{
  "num_attention_heads": 6,
  "intermediate_size": 1024,
  "vocab_size": 512,
  "hidden_act": "tanh_gelu",
  "norm": "layernorm",
  "qk_norm": false,
  "init": "normal",
  "init_std_up": 0.0843,
  "learning_rate": 0.00449,
  "lr_head": 0.00939,
  "max_seq_len": 256,
  "doc_mask": false,
  "max_steps": 3910
}
Each number is 500 + 40 x the weight over its row's rms, rounded and kept within 0 to 999. Layers, rows and columns count from 0. Numbers have three digits each. The size before them is the row's rms in percent of the matrix's.

# layer 3 attention value, 384x256, rms 0.149, rows 100-125, columns 0-127
105:471493484530484530598518433520526504497504535527460523493483510440485532445526494552515567481449432521488517501484473529582503487508441503524403470462573515469531531534421530488466445522430542557532565557530525548531507575472400487514582458468478433509461542527543549523487479508487499443470456510481532466511535447561523456565454532517458537480511483437536448513530554476511477496622
106:516501513468547483491425520486532593468453486581487502507463494547493521463528523583514512508438520521485478518479543528446557530551521426464463519436459466603456510414584475463518491522508477490495483450528513441445495458442540473523449508482479503526487450535517520529503555420485465493577546503467474469529515473526480563458463469575502477497556475521569555519550422592534541539584
104:504476518522521544515468516541481439476509421488511506509515550496555512509499460446553485498408455566516481523495533513402503493545456486503571435545538517492445502497554545523528526571441443548462574516487466528489443499527476573590521442545509454572559591456537536435514493490576465506478506471500507507531543547478508454501448542539484494462602461501462531487538539551454495526445
100:528481496461644442518537532510560529563509470542442444468493444506478544504516536511485479533540464444520496512527453505493526530538505517567459521522494490610535410518517540454569486526546467502467475461536513491450474582505377486485512466490517477491453492481530479497470554500537531587473554423489470559468526462475526514570462511473517533605447484505541551507535496519536515552552
098:481486494449479481509501496528555538461445515480518492475499471429430479478490537453417504532487543559575495509516563483550471492497488482498535486507506456522406593496526478574496509476469474519416475479485473554481528487529467548496509449522510485509502479487521515532483499529425509559500464503473529485475468515498548442470521508514468453450452512462510489471535455569572503483582
106:491518488514523517495499529473486457558418520446505459453532546548503459511522511455525491495466549512518439496439539487496526481511544487477527524498494525533516528433584476527530492508469558450419525450458457466577524504445518566464492490535624476501456504474452530493530544498457476516481491560508419557481453478486441526486528532531527568562449487501495567546503525500517518470545
103:525518449493479550503514530479507588471538494485530455548475502513505495521459507537468517593546453438477502508521515567528477450517486502496489504514510526500539501462437495428538564429417555568511515474466474469487436413542557533466499612540522513532412491531516546509533522545480572494478492430515518558461513476456504521510468512490530499531549576499577476462476525548531525503471
108:493542432505518480599559492459481576573485442497433545456448457502502505479486433499470425517625521568532525478536469434404487559528444467507482482515492483448509493497479558543554437477537502577588481532530456474446480503546472503459534522568490559503474456468531493536425502514515460517472530509495519508559496413475525536529500492489528461458487541435480522539437465479463526566481
097:466529516515459521485490481449529506487487446462492559501476477525498589555469494476436462472481483487479496558473525464442468498510530461498472518582485579480492447469493501509466528494513496493490471526479534391501519479566536469575529526508506484506459480481579495540507574519484478515579542521436481444463426527421513493534523559544529563503512524530534499510492495460458492503489
101:424527585526502493562549495486512530440490514470491524526578520512520390513504532504533495471444493552502543498507402501451525525494447492472440479506433441546482519501531449468532431469469491558537460532468518486485476479509536516504497552555481515548532482457484508495589533509537518593501494431502588507463512500552487495568473511583565507525479462468477502577537501406563516451539
099:448544393512523510492540447512457497482539530500481479384537518509457534477575491447520501472544530517440540499495457517493503504479568489528531585439501506487506489507435469576496536519524446521484484521584561522470503478476455453473530476534549512547478516506439525488473452476514579550493499463527507489544574468478485570528483484513519470530545507505500484519479501449517548436510
111:540481490454527484506467484540575439464473457587511549474543596423523470528490513485453440468496471520524532569512539533461496539574521481594532459524561515503507465434537483478452542506483488465472495466545469505481467471509515520497477444459447517470494451456477483507475644502463561529476522500502450496553507442471442526579553485477487496536532523502467465618464516499521500504526
100:483464525472453440485503484499505465505451485498491566558489497435504580514527461554510450516528462502510458515564470495432537426505436520454481501505575553525536528447497457490435565434499492426456486512575501490467458469499496497484477433547590486498527438557491446517441505548535507572545455525533454516513581545452546442456475474483467427550569478468516478483509490486527506542510
100:454519548479507447506521546509559520505499506599497443529485522497480441522440449512489483504459467522536517542506460524433511448544491512526455518479493458481553476478453436517433493509544490479460511487485577562449465485442472475546474462541525557423554490474515485494526542475498510427501462607533515545557546551435534552477494496467416572533537539467460457518541469577541537484459
110:483484465487481539492488468483456500522521463530478554497480524457603507499455512405507512481463571509551504575457447485541514510474532483522544506538515516542425486466450547488495464474481543500492553457457545506476481385453569535452417494474487546532412462505501523527535531464433559572539473535446482526507480504551535487507505541490435466496455434582528445625531495430456548473516
105:467519472547457481494415515498491460479474473516456448450542433490553492531497483539460471500498492463508482486519496510537490443439492503469525532437469555504509471485491499445452447511438544465464579518454541529439641468532488533504523474467545553503493547442516572467493462535537505569499489446519414533539487512476444451480464450462496554519518540516460569470419501528439437500472
111:490512467484503530480534516578484478463484469507476476458482437503454512482527547459505513537504439503548447452547498539544502538485505483509538563475514516437434455503413510539475484493519447456520531502473485517521523630522434471498576517501473512504492508503536462500571493533484543446446536527543476549450528419496549514535500527474466496471501487442541550401509512534535481534437
100:526493555504571495521470457512513546467567526511575556506456551489461548538529459433560545513496521427566527555497507554533483475503473543456520433462429487490467536532500489468480455520487477498415489502499490509481538488542568432547540508503520480475496531479544507477466472451552472460431498490513571543468451471498438504465395534541544534514465519547470468439566497579521496527517
102:546434514485518448481527526538503542437457573490526504519449522482507495489522522430441393442448558558472493503461527486488520446589568494466490467579516566459503527448545487500484494505479507467483495503483551472509449498454491556456505487472541469484493457462439563482460478498510466522458481469463546506500472464442516612487468470468455451535450479456457515512465487500487523587513
098:454515487465445515555461485537425494494526558510522515545540499460560541515538472553537568528501542538515473480394458489489522430477418507545472462535529599578513557533484516505471514450554474537481467531470503512541433599552463540483472551510452468471516413488499491526434616460435520493483542492481485471569444479539450479479511530530443497456522462461465552454530479453517518470493
097:588462519583505537522494523547515479549509485548563487420539531472539515415466531457513479557540523462475512427559524504463471532510602506447467533422451485515494531471536592445486556501436470559464477453532478442495474517492434499507385483417488482526516491538514461525460494466469528497489550486539529495552505443465458497481536525485474494590517509616531497495487551439510509537473
104:527495554521459497466492484502514495415492471441456467521483553485504518568477445567498510479514451459493465471481467449559507482524497456515543546542521522544456528479478524442546460481513510518429603494481477449445554504607524486461517476500522533517500515578518571529433532481470483547479507491481533480532518532566485533505540502547531508499521498551503476441524456515455553516445
107:477525431419497407537606441489464553390408550475542571508496548462543521567518466561437513462512540532501503638491560568442464508570563475477488498475490469502489573460428555497429522503504423463437531509458503484565479472507476483475491547574590517471510488444523497557516492535532441459510505504491537547517451496503540457451448491434461475488523550506469501479499530455459476453502
101:470540530497480543515466523507518566456460466513470482514370527480532501527558595463425462458520523558433479539537471502530538510518534491522485535560497466511484494478515427524471446488493471495518482547477491451432478369487517449524493497478506521481462555491564511540545527477514493481524428508540445541518473443438550522539428455523470472463415503557513484562505512538535549531486
105:519487472544412561490417491501566568463562507524517481453484515500530539475518518477523556509500412447469468479578497560509471503566477537435483491442513491515522494524478530438493495438456550506392508532482520570450486488498509521575526544523485530517448482487541514565573499565524478450497473495531546567512472486492466435472484529526508453562484435468518610458514547515563453494491
101:490456447433512493460478482510466457555518511474520457499489437468507538434527505536435453580496510483483469520513548454501457377492543462499493528480568479481467463496588453454535525436463483524511443495516543460485511485519549412538467468544577481508505558485508591559494533434494539510462519462471505521534560473530415556478443511512518493538477468519516514458513528507509476433496
# layer 3 attention output (transposed), 384x256, rms 0.125, rows 100-124, columns 0-127
098:551466469504587532464442513493466517503520444504463449560581559439543489549504491466527532497534514482514551501472529596543557452485501538566508514532532448435483542456506421533522556460553490505378442526576482479445483408470593499494538470502497530559488468517476467504480548503547517522506554505486570562494535501409533551398434564531501494501478510537506526538496513557490548474480
099:529507495486465478499410446568416423544566544492525524444454506583542543498537485427467504455504563477500497484487474399543429529528496506500492450449466533491483462577491564524510560472541500442448445521474486468559491492520462540505607473545541472519483507474442528522501496544528533572442479473481465524502443459530469454524542473492491592547524478473529483471489494447450465417503
104:466581494455441538499521453436473515458447502523440538505593601469525482535498518555496539573521472419478542571523531509501455465490506490501458571487485511501494464546518532531577487455453524491533480460498568571506543501531499447453494548495488538493534494515459461543489503443535541486511551470520487475533465506554548558529530507537438579494463493449543512518511499454525512496518
099:497417502567498505483487473490444537477526511403530525541510486487538465464525477429515526500492548566459570476431554524519554558512425519478483412515507458434502548539530504551519506524523520542430513507507518481484487492493480504474522463556498528511491438514407505469539473576556526505488494585510481543482510484525574447471498464571512474503536447485430444502472555504453521462495
096:466515496530480444572477511432467473516494469551507510494501448575507467495539503468527521515575469477450519531509470471503552538463519472480518603514470380524490436528564529476508523516536488457505462536492564472547466523497466450478539462529524446450505531465542523498510486446519498465469488440467425602573522531521509601520574526508494524468539491518521450506494547476492462494483
103:493541534458541470552529473516468502521507508504507591389477488479463457514481412534507495515606504558481552544472520462501486558505502498518443561482494512503489484465471485465461545477493511514540553484460500551484498502487509445484496450452453464499493459497464492463482439524525476524565555540493501521549568469484585542496592447557470452538580505480523452467485449524547491501514
099:497509536437560557502501467488456496537503437490519545463533492552463490511527490518478447480497498535562491554550529473429453497515504455572467419552506484582452477475484543543486490550572461479487413546593509534461506519522401502488436491530404507471512456551500516545532504487497443502517457508523562472548420466542559444493425550561529442485502479450501546517477525497463489515473
106:499483614506454468456450449511546502345456528483518491510541488504574535442476578516550460544477456402499486516509503526554494552500515513477480461515463548549514535411496592442472506503482437462469493456447564492516491513511535493465498531470567489461570540558507591474483488458514528547538526525485564517508375490536372541440516518453469508537480474584513482532472572467511499428514
097:554529497510508449536516484541430510476584553530506396430431541424548463463474511527549543447517455508536499501532461551522524500491465488462561510486455509525515491509498437487457482459431545526567479557470483544532525462492450487474407475430519527497451446508494500482514453524475460449512478540527480423514542463513508525510466448486565454508470526528486499557521506525525472468582
099:530467461554549471533473464539469487523473540540481407420481477503442574469478477474494483500480474497442450515478549546489462556508559531528487547525549478487510498450469541523495490505507533488458505445478456568595543544481433501523553402488495470475517498508484529540485500477489516557527459571557436490508528478542540502462482484425420471490528509435538509507413495513477496564483
101:507490543486523421503422551449539482482490484438495538513477505492501563473492481507567490541455489441505496517531489522486451504507525485451448452562509513506476529518619575534507458580454494505490519548381468510538525513515577558490487516478500448452518503578529467522541462534483455467582474486414485509515482515551525516484534479528477515474545512539470505486515466551492529521536
105:522500471594440529476440506481475544523419541439512477486499504531472507543550452551518554511497519496508513441474457492533499517478562519477549596492501518455476552506477489498463501495427476507465418532516577571525511498506480508493437539490468507517587507539437532518555463497567527477551524491458507541466527540543584536470474445535499488475574478575478478495508491571443588563489
099:563590535531463530542503506563482559429588459545503482503486495498535504501513477528495497526463488514509492474515486464526471515498499468538570540549520479484430503464482547456550495494571516520611468491485561445438490441506484538511488503528473528492450532523513566527527550507482471496443544464481472468527471476494510530564530424472521515529442499526464560510547468512512501496531
096:521517478495551546480495458515474550505508495527507498520514491481470527477443488527484469435541525496514503483569537466490461616526484563521563543503570496496525513490546512502514376532449462523466484477544517470471504486487505504491460505552491511528520466543433526423507469548458499440547452455505502515508452521529513463494503548528524477415458414412499447538487621455497511486510
101:511443532497551446486518471521500492487513523508472437473471465560537428447579464549544431532557477447473527489537535470465551526545541536461472454511495471491560482450509474462492474444491468494507517471514497429475508534499472491540549497519511495498527497510503498466491509524512483464509468497540428463422541492451479535498503435488503447475496586426481553489421484541503456533433
102:469519566458492546492509473450464485471458451472527535497514491490532473533473538576483521478575536535516486465488511477493541511538446509470523518454483482534448486553498474515557540501444470514540456499470462547482541485516470476531502481480493438445491505534478431483523463518445500496515516511502606508496523529502481522527488506482504467534540435554522500462546492561501550519414
104:475549510472474554474479507454549523561452516452513535512447539495507456522439490481525553484498526507441560504468488524497517488488534507490534364506433489527478508556528521481530495551563530514481513430454508491520499487498514518514458542477552443520472467491448546461438505462473486603502453524381521451478433569491538503518450516571516464526516532493500432573520516442457446425529
098:528532481473469482537521516521483452520346480485476473531489498547562542458458542512464529526447443543474447451541473567441520517479552507507500499531521459546595526494484467527453604533568492480546470475481538548455480473487532521460478550488582531434501454517475473579448503490457564535487471485508522503489477563468473441488545567461522507450466424462567497536482489436489539467473
101:522532530507544539500506515453509472519517461455547477497494408505506520494520531551517486543481507472558429480532483549464432560538478580454470476487534488524494497482467532439518530451560485531470567526510484517556514484452524476491479460470559492541407462506553526513534568526537518454531499550494488481488426543559554480506609494481528451463506491467447561520535506480457447432541
096:503494506513451479526482540538447501506556482515514525525483526535517492462479520501477487484480512482472520536589567527574434566524473444474540508529444411485541410447464435486495485536515527420478481450484496566458486507484534467529487532468501471563531513428516540553531452467509455467556535529434575423498560462506481493460538482549479506462445505501505497529512609535482451515511
097:446478556440496499418504500411432577510496495443453495603412429511508494513502476554436574493497553458465480523516480527467469542448405494503486431444542544483528545543458474507545472506527529431519506538503532478486576497512515513506582457432481525482538529483509506498556448475516452499542564393496477483446506535557583478460487526542529504528510527508518532448518454583475471494488
106:527523426508527531525555466508534518551502475456524545501553474486527486497572450411495516484462505486523563476566581480550475517491467507508481453468490542505489469447474500503481598473441538517532477552526503544443449437517567416534476452484486461499457514487518552481569497491506460489509492488490484539460542428551500462545493493497455496516467559462554487518526432514565462538505
100:522575498528555504542495506476497479482551480509522430477457487570491494517480525509485423506538432394453514488520456479473541509519467469498505600495538532492503462531498501485511479488475490450519489498581489489523554538446525465442498506452434470463530493515478491552451489448507528519437469533557461465424485496565461521582541505524439554438417433466477492534505479419598523484513
098:509528509517625507433554532463498571545509518535484447449485448555533415468546491506550508480542522564500586466513459466542418500491475502477484538476479528559502489454524509510488593517460455489485483490536592462555479521517474484467527476457534451486561496498449555500470459493454479527550568511450532495486485488534475470506491518542484502491531532488511519499453494474501530478533
095:505483572472530550467501489477399489597471527516573463515521510463504501484435505531458489455473555538519477471528535447512461499449515448470527473511453536438486538575502493571470598506614502539547473549528453544569500526538463511464505484474521511499558501502454531459473453503505528540456539490477550525465514468493493557500417539530515506434463510497531511489485462362468465488515